From a checkpoint of a small transformer trained on Wikipedia: 8 layers.
Each number is 50 + 10 x the weight over its row's rms, rounded and kept within 0 to 99. Layers, rows and columns count from 0. The size before them is the row's rms in percent of the matrix's.

# up: layer 2 MLP up, 704x128, rms 0.075, rows 257-265, columns 0-127
# down: layer 2 MLP down (transposed), 704x128, rms 0.1, rows 257-264, columns 0-127
# gate: layer 2 MLP gate, 704x128, rms 0.0867, rows 258-265, columns 0-127
up257 109:53 59 39 47 39 58 72 44 49 40 52 39 66 43 56 54 57 42 40 73 64 51 45 45 57 56 63 46 59 56 51 48 59 32 40 47 47 67 55 50 56 47 71 56 49 64 37 50 71 54 55 37 45 60 43 62 39 48 46 47 51 56 56 36 59 43 45 41 50 54 67 51 58 45 64 54 51 74 67 46 50 63 60 48 54 43 52 71 57 47 73 62 58 49 55 33 35 57 43 62 22 51 49 53 53 43 52 42 58 38 39 41 53 54 38 44 49 36 40 65 47 39 53 61 40 51 30 48
down257 110:44 43 37 54 58 44 45 57 63 63 51 38 46 50 58 43 37 41 73 63 56 51 73 36 61 35 53 28 56 43 53 54 52 44 36 66 46 38 27 47 64 38 43 57 41 44 57 53 53 40 46 51 54 49 60 54 39 35 64 37 40 39 48 33 39 51 36 60 53 55 59 52 60 51 41 68 40 50 51 52 41 56 56 57 64 49 48 62 52 38 44 62 37 52 34 19 39 49 33 59 39 45 48 52 44 37 49 70 56 55 41 53 47 37 44 50 62 37 42 60 36 44 42 50 53 41 53 50
gate258 096:41 61 77 46 36 35 57 40 61 45 36 52 58 46 47 40 47 49 55 72 60 53 36 47 37 45 53 43 54 42 62 48 65 45 49 71 53 55 46 33 67 35 56 41 64 47 64 23 43 37 53 47 68 51 54 48 54 48 51 39 32 41 56 37 49 59 45 42 48 56 53 53 53 24 50 60 44 42 46 46 57 59 73 44 41 34 60 53 46 48 50 51 55 61 49 36 54 60 49 46 51 57 39 47 64 56 61 43 41 43 47 25 61 58 57 62 59 54 60 49 47 38 47 56 46 70 51 48
up258 098:44 54 54 56 49 39 41 45 51 55 50 50 56 46 37 46 45 56 53 52 44 72 55 45 36 41 57 34 32 53 54 37 40 48 41 52 41 36 40 67 45 45 62 49 54 41 58 47 55 30 61 46 57 39 52 55 58 34 36 53 36 28 56 59 50 59 44 45 53 43 66 41 65 47 48 59 60 60 63 51 27 41 58 46 49 43 35 53 43 51 42 47 59 45 54 36 57 46 69 39 67 50 14 43 48 70 57 41 48 52 49 47 48 44 52 48 52 60 53 55 56 42 49 35 59 83 44 53
down258 097:41 49 50 45 30 30 50 40 52 40 60 42 50 53 60 46 61 71 52 66 58 43 47 45 46 58 44 65 62 51 54 47 58 30 66 66 44 64 43 59 49 45 45 44 38 53 45 51 51 28 40 34 45 43 68 54 44 49 28 56 56 62 63 58 62 58 54 52 52 52 37 47 52 46 43 37 52 78 48 34 53 42 59 47 36 44 50 53 49 48 60 50 49 62 48 47 54 53 46 64 61 47 28 51 42 62 42 47 47 60 56 19 57 44 52 37 53 56 52 62 55 66 45 67 54 68 56 47
gate259 087:48 48 62 49 43 50 56 52 50 49 46 42 48 45 71 42 43 26 60 74 48 48 51 53 35 45 57 59 52 43 57 40 49 52 65 31 65 52 55 34 29 50 54 61 47 63 42 44 66 74 63 41 65 47 41 75 46 40 54 38 53 43 51 50 54 47 57 39 39 65 58 40 42 35 45 55 56 53 54 57 67 63 61 62 57 53 54 43 49 41 73 29 39 35 37 51 55 59 43 59 42 52 52 67 50 44 58 39 63 51 39 55 58 56 35 48 40 46 41 42 55 57 69 49 47 55 48 45
up259 096:56 43 47 23 45 45 49 49 55 53 62 42 52 55 45 59 36 28 46 36 56 64 44 61 35 46 46 42 47 58 42 45 47 63 38 61 69 49 64 29 43 64 63 38 37 54 48 58 51 48 46 38 76 46 44 35 31 55 42 60 41 58 51 40 41 49 42 55 51 32 54 67 48 49 47 50 50 50 41 39 51 55 54 45 48 40 59 38 46 52 58 62 50 48 59 57 64 35 43 58 39 52 79 66 48 50 59 60 44 43 42 58 35 68 38 54 39 51 63 45 50 67 43 63 41 44 46 59
down259 092:39 56 52 53 48 49 56 48 51 46 48 44 36 60 66 52 42 32 60 54 68 53 63 44 42 51 52 69 52 47 49 50 51 54 63 57 69 59 59 51 62 60 51 47 39 47 43 44 60 38 47 66 32 37 54 32 59 62 45 53 50 51 59 39 55 51 45 33 59 52 43 67 64 41 50 56 44 46 60 54 58 43 41 38 56 54 39 61 36 26 53 49 45 63 40 46 53 45 40 50 50 59 67 78 55 36 55 68 61 39 69 35 54 59 39 40 30 61 67 48 51 52 60 37 53 54 55 33
gate260 106:47 57 45 69 38 61 56 65 46 64 49 52 43 52 55 35 47 37 53 49 56 50 45 63 39 38 31 75 55 54 53 50 65 54 42 44 43 38 72 44 45 50 45 54 41 29 44 53 42 44 56 69 57 45 58 49 41 51 50 52 45 52 38 54 56 62 62 53 45 76 32 56 59 61 54 39 70 43 52 63 45 46 52 64 59 58 58 37 48 43 60 56 40 40 42 63 59 68 36 43 55 31 70 37 45 55 34 69 54 47 42 42 50 39 56 43 47 53 40 43 60 53 64 47 48 48 57 37
up260 094:50 55 56 49 55 33 48 65 52 77 30 36 53 52 57 55 47 71 44 44 41 37 54 44 61 60 54 50 46 37 49 66 58 61 51 62 55 56 32 40 64 42 58 47 46 56 48 37 40 38 50 51 63 46 36 36 41 48 42 64 44 55 59 50 57 37 61 36 30 53 34 36 50 43 59 45 51 49 37 32 51 45 27 52 43 60 43 65 31 57 53 31 59 64 43 42 50 57 62 46 54 55 59 58 57 51 52 48 62 55 44 65 55 47 48 55 54 52 42 70 45 69 44 36 58 62 53 37
down260 097:52 21 52 48 48 54 37 33 49 50 41 67 46 52 52 47 65 38 51 57 44 44 56 51 45 44 52 37 30 41 36 34 56 45 49 43 45 57 60 51 59 43 50 55 54 68 47 68 29 51 51 41 42 70 49 56 36 46 37 54 40 45 32 57 51 49 40 43 45 49 50 34 46 42 55 54 38 50 67 60 64 58 46 50 67 51 48 46 60 54 63 58 56 62 30 27 37 36 47 60 46 45 68 42 55 37 57 42 44 73 35 45 54 45 53 52 56 40 53 44 59 36 39 41 51 71 58 40
gate261 103:55 54 51 44 44 51 42 41 40 46 42 30 44 56 61 44 49 63 50 57 37 50 43 53 53 55 54 32 24 60 50 50 48 43 55 40 40 54 42 37 52 28 64 52 26 57 43 49 59 64 44 50 21 35 42 49 55 38 56 46 32 51 37 58 50 63 50 51 47 42 53 44 60 49 54 61 45 38 63 64 61 73 43 42 49 49 35 51 45 44 50 48 52 50 44 46 44 49 47 76 56 37 67 36 53 58 48 63 49 40 50 55 28 40 57 46 31 35 48 41 47 35 54 44 34 39 42 40
up261 106:46 46 71 49 46 55 41 45 30 45 60 51 23 58 47 40 56 56 54 46 52 39 48 56 48 62 42 72 61 50 47 54 63 47 66 50 62 58 54 33 71 43 55 52 58 52 53 40 48 46 57 57 52 60 48 57 33 75 61 45 44 70 47 50 56 24 46 67 53 68 56 27 44 47 53 37 46 61 50 47 51 43 57 54 54 50 52 59 43 67 45 45 31 52 69 41 58 51 48 67 38 60 55 43 49 61 49 42 54 55 55 46 55 37 39 56 46 38 49 46 42 58 49 53 48 34 24 50
down261 107:64 60 38 40 68 49 62 42 48 56 56 51 61 57 41 30 40 54 32 68 43 52 32 48 38 50 44 62 43 56 35 48 25 71 41 58 29 43 56 49 57 60 46 69 57 42 63 49 35 52 45 64 45 56 35 58 56 53 62 50 49 34 43 51 42 42 38 62 54 30 58 43 51 60 50 42 44 52 58 51 57 62 49 49 59 60 47 52 58 41 60 43 56 42 43 44 35 50 46 63 70 39 58 64 53 36 37 53 53 43 54 44 64 50 62 30 43 41 61 53 65 50 55 51 54 35 46 45
gate262 106:55 55 35 70 37 54 43 41 43 47 55 41 62 54 53 29 50 38 54 35 44 48 59 45 59 71 47 53 42 51 59 43 54 67 56 39 36 30 56 47 46 47 43 35 38 54 43 48 68 47 63 56 35 50 26 63 36 50 55 55 47 32 60 48 62 46 56 39 54 54 59 58 73 53 55 54 43 36 63 31 49 57 49 49 62 53 37 43 60 46 45 44 37 68 43 54 50 53 64 57 46 53 47 56 45 45 51 42 66 50 38 44 42 67 42 33 37 49 65 65 60 46 37 53 46 40 51 32
up262 099:44 47 57 51 63 44 49 36 56 56 57 33 66 49 50 54 52 95 54 44 61 60 44 66 45 61 44 60 64 47 41 56 55 57 42 58 45 58 53 34 51 47 48 48 54 40 56 35 46 42 43 48 53 48 59 46 40 63 49 80 47 50 55 48 56 77 50 66 28 41 68 54 51 39 54 38 42 41 52 42 36 34 43 41 47 40 58 68 51 57 43 37 53 54 60 50 47 52 52 43 59 44 52 46 44 63 42 60 45 44 47 62 34 36 54 53 46 46 46 51 42 56 46 33 63 53 47 65
down262 101:62 46 49 43 44 51 29 54 44 56 54 52 59 51 48 46 45 39 55 55 33 29 66 54 53 59 47 39 42 46 52 49 40 50 41 45 62 39 40 64 61 49 68 57 55 51 54 42 57 59 43 65 45 41 48 42 75 39 67 45 54 43 56 68 61 43 49 53 56 55 44 51 69 52 57 68 29 40 44 61 54 45 57 49 53 50 33 38 44 34 74 37 34 48 47 44 33 46 55 55 49 40 59 43 35 50 70 56 44 38 59 47 42 60 35 48 45 46 66 45 59 63 24 44 59 47 46 40
gate263 090:46 57 49 40 56 35 35 52 71 36 54 45 59 40 49 52 49 53 50 48 72 43 42 22 60 59 55 56 58 53 42 41 66 68 37 38 48 60 43 48 45 64 43 52 60 51 61 55 63 43 40 66 53 38 53 53 49 52 48 56 60 53 64 46 51 40 48 27 64 35 33 62 64 60 53 47 48 67 62 43 32 59 57 43 49 43 59 48 53 31 37 41 44 65 63 55 69 52 61 51 35 48 50 61 61 53 42 63 37 34 47 52 59 59 49 48 49 50 55 33 49 57 38 40 57 60 60 58
up263 097:37 47 49 46 48 44 46 58 46 54 39 54 53 68 37 63 50 48 36 40 53 63 49 30 36 52 56 48 69 59 46 44 52 64 46 58 52 58 51 55 62 55 66 33 70 59 58 42 45 40 35 47 45 65 44 51 56 48 41 33 54 65 44 47 55 48 50 38 65 51 23 38 48 45 51 43 47 60 69 60 46 58 50 39 61 35 65 48 49 62 46 51 40 51 39 50 52 44 58 48 32 46 69 52 48 53 57 55 65 39 45 72 47 53 39 53 26 71 61 40 38 63 42 54 40 33 44 55
down263 099:71 58 55 58 58 50 63 43 63 59 53 34 59 50 47 49 40 59 56 55 31 52 43 50 53 67 36 47 65 55 44 62 44 65 42 66 62 42 61 46 52 42 43 51 67 52 62 57 54 60 47 40 56 60 57 53 40 65 47 55 46 49 49 59 52 47 35 53 48 58 45 52 57 31 66 44 58 50 46 56 20 41 54 50 37 47 51 45 47 43 68 46 50 37 68 50 49 45 58 46 31 49 35 58 25 63 27 45 32 47 60 33 47 63 62 67 60 54 44 48 48 44 48 68 44 52 46 44
gate264 093:59 48 34 59 40 55 59 55 52 68 53 31 60 45 56 40 52 53 43 33 49 60 50 56 43 49 52 66 52 50 53 51 65 51 63 50 58 52 58 67 46 50 37 49 49 50 61 56 48 40 69 66 45 50 56 71 54 51 48 28 25 65 55 54 58 52 54 48 60 45 38 66 38 33 39 50 49 46 53 75 35 50 44 61 51 38 54 40 49 47 44 68 30 51 45 47 66 46 40 57 41 69 57 57 40 40 51 54 49 48 55 66 51 48 63 40 61 51 42 64 60 41 62 38 57 55 48 77
up264 094:51 40 61 43 64 55 58 54 33 55 31 51 43 43 50 61 50 48 44 79 51 50 41 40 65 46 40 35 58 59 47 41 55 44 54 46 40 61 51 61 67 49 73 62 38 49 37 48 47 45 38 41 62 56 56 42 41 60 62 53 73 53 59 42 57 51 69 64 48 42 54 48 45 46 53 45 47 56 54 26 49 53 46 50 37 73 49 59 28 61 55 33 64 40 51 67 49 47 49 45 44 41 52 54 51 53 69 39 45 47 51 37 38 52 44 55 30 41 47 61 36 50 53 56 62 69 54 63
down264 092:51 54 53 51 53 64 55 63 46 63 65 48 50 53 48 55 54 35 50 51 56 56 64 44 61 53 58 52 59 54 63 49 62 39 31 57 38 70 44 48 57 43 49 43 53 43 61 38 45 69 55 45 55 59 58 59 45 67 54 40 39 49 61 28 63 59 58 38 52 71 55 61 50 54 47 40 48 40 66 59 58 29 60 57 59 50 67 56 52 55 44 49 40 58 42 51 63 44 18 36 55 45 64 47 52 49 54 41 29 35 57 51 46 65 43 65 62 64 61 47 42 70 42 68 52 55 55 56
gate265 084:44 54 61 49 48 45 33 48 61 42 53 51 41 40 73 36 47 41 54 55 47 61 51 63 47 50 40 49 41 56 63 38 39 55 55 60 40 40 67 36 33 52 57 48 42 53 38 50 50 30 47 47 39 47 50 75 49 39 52 63 30 50 40 47 43 41 58 43 39 73 62 50 38 52 52 62 74 63 34 58 43 58 42 49 46 23 43 49 34 30 58 60 61 48 45 47 59 46 44 51 63 58 61 52 47 56 55 50 50 38 56 60 63 59 54 49 63 46 57 58 63 56 41 65 48 53 33 39
up265 089:53 50 46 46 73 52 41 60 38 57 44 52 56 57 50 47 47 56 42 34 49 49 49 32 60 38 51 61 50 43 50 42 43 46 50 53 54 64 42 44 33 45 46 49 53 43 59 61 14 51 35 80 62 56 64 44 48 62 50 41 46 50 68 54 51 63 41 52 43 59 43 59 49 38 54 39 42 37 54 46 77 51 70 47 51 53 47 46 56 70 30 52 50 56 57 60 49 35 46 32 39 38 59 62 30 53 46 50 55 53 36 40 57 40 56 56 40 46 46 29 42 48 45 62 53 51 43 50